From a checkpoint of a small transformer trained on Wikipedia.
Size: 5 heads of 128 (1 for keys and values), MLP 1728 SwiGLU, 75.4M parameters.
Architecture: RMSNorm before each block, no biases in attention or MLP, untied embeddings.
Training: 1574M tokens, 3731 steps.
Each number is 500 + 50 x the weight over the matrix's rms, rounded and kept within 0 to 999. Layers, rows and columns count from 0. Numbers have three digits each.

# layer 9 MLP down, 640x1728, rms 0.0351, rows 347-376, columns 648-863
446450585462407521512561476462492512493555432505555464598423578454531486450471502453483447476526456463600502537471461515463544511464540495535459516520520433506480507588401424455572601488488462467484405555552455527507479445438554513486406542528503497406468425438545500573494575503536561588460488543492539499500484631425506458492421539436459438470533339523478485575541529434518576539502528419505495506558538549451477518558457541505501569540610473451432557505504573566517477429510614535401509526548404500459482441464424469542450358562599491406599493488509547471470486549438540525446457428497397563582450523575459489479521464581453516442511524523494498
501493488481489456507441517486539522496260440545504549438487473464564465538518577505495406532519518571532506498424483608537528392567611535508496446414538506515453402520509421493438603518619494529535415515542382436526497372475491567536545558481446471597508585483436435477537444501584442451493506521534509553466397456502434431524476478564432557581535489484538525556503556421502640449454493542499426517527520441517409500556586517533436531515549528509491569535455489557523743442519463472496408469517457482522561552547580491525467507519572509515410514598486494455489458510446521511380362462534552523434494545457472452572559441440656530546492522523526607
585540430496540473516600448476510524417576475469481579469478453549532450620427484465426473489483545535501402598575431491566439540448513505467462567527540537513489593685530552503575478565484467480516461489468410428490518490436520401535495453462445421437456461537632452479491532568500538455519486521538479421531461518530512445547409547453532424573457519552411447449472546561569477419426565585521535509510516466457538519479379495456528496373570407442511525440499548455493555446517555394501466514460493545610449461646489441456508411494518535474543503494511509428453525499496475546577560588403492449484540472450553519448436441549459500463449493531458476
441529431541486420399576472465483431559419377490482476480373448594580520513573585458554474520515504498519575497555498483464504478474554421483497506511628457464486519507451523527540485590567442460545410566548465539483481432494548553451535383380622513459523536532477583493495577469478401494545403623433477524480553511559558461469488445532601524592494582561530532530488477570457557450487549477515577364499502487483527446541514488535584606474475515591439479543468559507529411556434424498494456531494500570558450504582369568475549446562532482591527473543509502495483440503577505462524533445455450487507510495532408530521555405477633523530570435553512513
427354464447529625517543451520464501494522456490559493509526388497457432515453603505527521455522514478527493537554497559559553487522480509522488453373479507471484541551468516476511465483436506558484501476558493380549508505552599583437528478428441559494507465498511422460480490498501527534600634504601422379472508376442526500479498407592439527506460451500543534491555597493497577464497466481425595438517434555489485498542484530489496495479470556488437516452400454586532493515521520472547498530430610538552625513491439536564410549562507512554549562484462549592492570422458515407511504594496525494433536519492541556556519581504548422565433523489520552
512557461473524521514493486470423486441543468584551491510540552502450508413422439493517472412512436476455410434544582518505523510544509534534550427502545520519505499414452526569491601403463531432479502516519536503447539556489449559591520560573452477485432525551469483479520463397494566540506554472511498495422473516543391496541558489413506467518560513533522439466524513559520446513423472477503453439464527539576529438447561496549393432549414488497450467494461516565467533538558476422527428497528552476541534570458510473550502526455458565556523542624446479506535543441425461554548510508480525402543526477482555544575409468508512476516551616461398549
449542530489527458463493495523478422501527434477616505460445505476556488480485474610621433526546495532495450555480572516484466496519543546374501452497471584491478461365499594532498497510573531571506519443468486424572474507521522582554523496402464610497533524508484475489453409427559501526522540519481520483446507484452495459485519471438520521477486462496444533525490540481474421521614554461534561531504475568533531545467473499600526553490503522483499483599491526505515379595505520507500466478550481546481504510479501574527465490481535583446481509574405522476511415454535520477420396533524538466541498485551537571444536427493432451579519468576479527
432468537614480509472566525498516555509475527528620567466524477455547474528474487471517462475464670430456429513527495400498474453580451565504468516585450512409518485500520534446491489534463484512552538489503475397538490490494455545585452497510455530491463525473444524579578468410472528417503550453468466547566460512516496523518485508527578511402496437498537591541507486389567559539519438489505501555461500479445426520455478462526489502528478457463552630541470473458418510469449541482521452581399518512580430462500590480442546483442524463510490457510540512484556422572410485498531440460438480577556438462489451490476479509463432572491448568523459605
491425498506490473472490496452456464586471519534500444458523497522585524457588492559496418505498408493479543424507623500398471454488595532481492432552418454523477477434537482519559499430672527610419479576589513600470558481518603400497545434473528464594458450545556503507472428508474514496513545493536513511513542443509489528411552518510445471463551550480557528546538486481461544484523438476459521608507492591486544540484485573494577516434485470466497411419446547417561390421466468544491523473544579428570449454429386477496499457506523545486460606543572469488540429520420415490563524451507489555485452507458562436588623527455520392501407549529493458
489454452484533472434443467501488429476452495594599488492503457455499432510558364508498526455499482451460466512495456487414480503534439501482497532554489488539512486491385569557573435512475466581531433539519464446488502517465543485525591573519499484556575525459450505551490502455515472486483499447456485424486493496567460471506583471515493479497498508511449505499460473540498492528519426521505487507489477491531568464390502491532532567518569542445510480550423438385547514531515479513473516480456561527459404496526529477396585511450486426539452477566535467518636437489508519486456597550433525466534505515475388542590532471500396507443504506460469584
459518480485509467507457505447582549582587500518496477588369512533497460510489426526489513519552450520515447495547446478533555543457480546522484519503472464531450504493449486472492512505524547452525515430616492507486415503468451534490511496437379559507482552484471488555451503524577526519485505509514536487517490433479609611542448433538537550480576574449431470471520540417546432505448521609488478547518546476530543555472499528442439580499541471491534496551475390465504566526495484502440552531531483603538423486462598511478477515433403452484490507522434451398474428517582481484478455572594486522531480561483398440530510498563528454530471602497495540
518508580468546428520469486528482515584545460574498482553500473557466531524448511554527495448503549530552508506594453531506601498488507496495509508483503431479551565491484503393532501472546521479502524497503490479472525570491446527595492469520602471457510526492497463515526567480504584476446489457516497500491503507478457452424562553536468490428494483476437455435516435558528476598513435551417471406561487517537494546441556451459470498520494522471466514453467527507486447488488494508431549445488443508510455505436538469454536506626580491490423470507434567489593464518483517562571556502525549451479524503515467466548475467535491471540512561565471471
558469570443585530472437550509518571411468565469459516513534421479429505512462540497482511477530507561532537535489470458421525435512573621465441482582596501485484480465507511546532469419588477529591510490531428551431448505545484481497570592528492594543532421445552476497342436510465419490518554476473551545514429426476532412512456504478518521483547547552478435527628429462541461499442460581546430594532571525487581470507505432555476542572466522472553463539522441547642497523618469512527499531428381497461447510534568485463574563431420423607443550470520483474603507475551461595489398559511446498492429478499479426475519546391536517509497462530551412
522556435478521479513419517480433485613478543502465482529542460537520503482638515536526507540427530486459487549442489571509533524444508513527481494535450473426464512479471521459502520544466507450554522492582507513375566420488564483500438481472481489509615518538325448538481432478522560423573576544558520474534486456529396462476500430560488424482501487495454392435453480610412463534523551497500559457475572442617482592488492486528584487536424493411534434530498469535572469590507516540547546519560552446508513462468504493524536477564471476532500576572552413503565508414551471414545630418555468505573541465448528524489473554481433451456556499482500479
542562461534429546477536509481472567417510560549485574475508525450567473489517466459460484434518583443450459520469565505488553428452483556463462475416505527458648379527510461480505531540543570556488517518461625417508456550510487490481482530493498514443505467643542487483532532520527419570495516470543549460487533503554521465452431475506512481497439482465495489563513573523608587458482499513515515605467482471574508541403533516488484593441452425517519551626509564434562543427497457487485520466513427500538470456436500442500527536492446489513502468436543488446413544480475417456509468475491511493474521462556435524548485500494512487474468576508469618
539514414535479541588510555553543474498475503549457470503477527559526491465461615532508506454517517519464440489552561552555440507508482512488622497614550640529476532491546483460525481544509462519485480511604577503523490490516368453609484543457463455514428516511466456573458442404455451406441599524539534429527463556473382509593505530527474537406542512475483500352537546418509529558547421526542535509535547498473361485557561450448465524499445503554564559516454570495599482587527586531526484531558439538577512527542508554464492579525495471519461552448421532584532455531571595479422542410625494484507501540560507508496413586506601567590488629385488504
547541475452465554487518551602474572527461441468514510550554531431509473476510540487544442420576506583664449478490435454445514509531496507561439508542545571523558494511469465404441570459475601565495517513463445542556479470549448527382533541518525435474483415474516528599606541470557506560459442555463469509536523486380485469524569532458532465483523514500448505560547501488612501534668528444520467454564378467527624513557385473485446470475513391483547567494522477529525490501520514505494529527504521504514436434511533406505546509449574521562513549474525464517473480538460507490477526407519557473498522380510459433498450499595455520501605485410544564
398483639496495455582456467467522466452577475435527487555517519509428540422431541499600551417471539539564516523407579471458424482510521530514555488533571439579501405409544520563463586520417438424455430495458468504480479465507524466592564390528555480577478456438491529517508475554529457464530482492538493480515420468543559510525518484509528493543522487561478462471484483523518449478545516533435547456513479385453565506562447558525506497512457540484496540545481519527516486473543460500479466458548529536537562375487471443618432475452492508539565523479494508553539495526554613491437553444536475501606435531498468536508566471445561510513529461556539503
481558424567458523416467480458520551412570484576562525539518527519451489476479562586438530464510445445431575602560605512523367506516339519562534487442507458491536558460433476515488458525453517429545537534525505491500429513442441528412436573446530534575505478452544480469478540515451439553477470578514528575569520458455551372399487545594447499593427444500493498462522472544445568542402491492396467333455509493518536442493464555488447459496566535581443529465496530544534471524471563517522495539463453481465553595452443523484492456459543465510492480525503523470450527586447488660496477626539482432526553484545510449490444522519466474555490555472482472
550490502525486526494463431508491531529515475550520531514545485515523484487544460588447529505456458437508412475483597476653526472561428491517514496563487531576512512496479400587546547537499515564546427460501536550521454608536495599459466558569381490394444482534443458509538460535461439552470535616536491557564562522529415548525575538441444475462507485478491406453472523575470482547478531552440533468462492408464563485558455541532483471508529487517502474487504540585543497491483520517511422535541598541541545478454532445570459540497484479450414513510490496497452593482529492522507506501490506449485510522515591425546531552499539517577531430429490441
496534575534564483430493541512465503483479512415487437518534436532459627459407499531536504557451519455464519491494536507469456484537509488548463548527521444503453540419500504564481444499520445445511560570491481461508460571460495549551533555510500505483487564440469517521524419506539475557521496503590581360444549490552504528517529495370503523476543488550445481553468504495590477487452465548515470562517435486499528526531439570610550441542508380506527428587523607608564549431548591476484533460524569492537430558541581493538465525548508466531488524528485532501542514518516421508437425531540571508542498530545498496537525473480526551479562550424466489
389573486514493496484481542510453493498506510566526538486471417606428445504553574570451539555532473381560532541542534589563537491436369483437493471424487511577430530426541498528363566407486529542501505532421432476500406515497503481532548451382477507444569543482597449489513463501482563413436460489558489441466528463516542477517507529460522522498550487457375494464481530497447452432459487527520528474490494511536513502467400506442450505507537457482454452508489474468411490464512521457582387453519490478499529433529495485468496499583359523435545526570513512502506461388624519544501552501431489547522530518576428555458571523539521473528502569523520467
502558559415485418479521526482528458449529464516533433433441577579478513508519512544526557441437497502420503504554531504538456575556559429492494444634528518503462482497558544502380526448514567570547525495448486484491463564500468574548523485461524467501481597573485487452576528521576536530579486483514490425450385484395472557571492489461501539494529511457521442474575530494560450455527492461540570573582501504484560544465527494503526527467500414510512360461600485516511476476580482479512493447563456483482488527514530525549445455571513512444471462557525496513532507468557562533437510527509458528596510460545526485489535564543550555521452418430497498
511569424550516486484623439455504515539502505522447551557560483540437506455501437449492534513444447480460494464480470537446386542491482382535573544538543613555562549545454440511480442430407493484521557457487468504497444484522471399477488526403571481523505509534523406504421621519503466459517488524411557466434453589488485542481499461467565595500533491520549484483511372490447536511529464440458516471398502498526543431508513538454476422541527504554526489451608579468490475418441466515573521565470530566554401565503531459442512476561544625501500491603402467496602484568538470576531490503545449468509551457501483480516477558482444445552437590434507536
445490520507596424467559474512475557502511463607576563479541441480532421437492517567545471487514421473525373408469434457556438499576482500585548618459505480511519362434492510528522481511506407587543512479461546528578516471413534466568584631515390543485477504570489457628413502500569443536435424433581386478513465514497505493568479491589458425504561364468418496532521598483507397561539485476454520583518451455483566562448509540580507521588452501545512487552572526488473525460490526542623610551451454457512423516447371562457528528442487370425592479515442544538571518479547397530560539491463531500522609596411514514469443486429436548506519551495476451
446500504518475549533521441453483469575500507585526574461463544445548447505461501529505488564430512408488568447562439535503532493496433573499511476478517409536528496537483509646533461517472548518512445512445379456472385508466486398389561501551537483500477518543499550475564531506463485504495517535452463479521417538446505517553410484542488536562479508502512449560478459496406446491546511500406548566454519438451491460525586445522552490466517533464476440572413451484494465499508509573483463578479554528544498433440522518523476478426499568549525503520421457526518550471589556528488505525461417523520518521415474539442541519454588512512496514509483551
519476559523502621510501475447443580438470481516547535476510491497463399444474491518592534543507546497509530586506566464521419482498516486534495510533441426475464446501417513425509469435532539532531445565511512547445481591472533516510500510432548437485483551491466556608610451547462465406468471446516471441544439459540448465474508566495444535387500464533577524467424475495513523550533468443469528514521478473479431473646537502506503491498524487475552510543473572483442499472463485501418486408472497548601573589492482524399540442549483481518491514550468469554493496484498450588503502503545562499500429503409518514565461466483473430505499496502479480
420515520487495455536497543550476553496490445564471551526553443500434473531538454526515533449462497534510505483538443537479530570451543511533539459483592508522461510589460512451619473480460505434543494449405524477473530472536494553398506461489479426411357461596390432546531495413513493453459599562506477498476541458489498521603511550564511400548517539476545517420496547577504542523512509520521523531468440485532466534542457470498490538530544529503517494528450519462498491410436538484477481500483507502520459494513495501494409449601498537452508537485579472508428600502551545418410523393457454528499574462457489542525442484473565473428510501542508516
438471502541461572493536443509602515595478435425476494493490461427498544519542448493465411481483556514548499516549431478407502450490567557437437640500523621488513511536481476453576557566527490472493483546441576542547484409533538558535476486442476514419547575401485480410484483561552632552518508550466389574498464491546530484443612483434429555436490507573570431488552501556497482557486501458499437424530554550541511479411542382452385452584594526434527594363532456547490515450460481465485552548535528545457556475494453453512525387692561526470454494620434555580525531488424524559473441531487425551663467464549570505479496523486490599513468429559498531
503418499500512514545531518447520620567479530587412500502535464498550478457424517496532547558484537459520530383602500427542540551550565466552489507521516475529474490479477453530473445468554452635482470449448507547554513477561555519460506479479503579454438507443495519512493562560505450492511455461429504586444384513522512477404587562508495520519530544512528479463462511488512508448546446566599517524477519525476497455472518517579441432458533412475521511451524421449491495497512487586493568475477524529447571507500414537472637542497470485444566580472472577476513490451513533529467456569474612471621535439614506526492534472518504502565505488480526414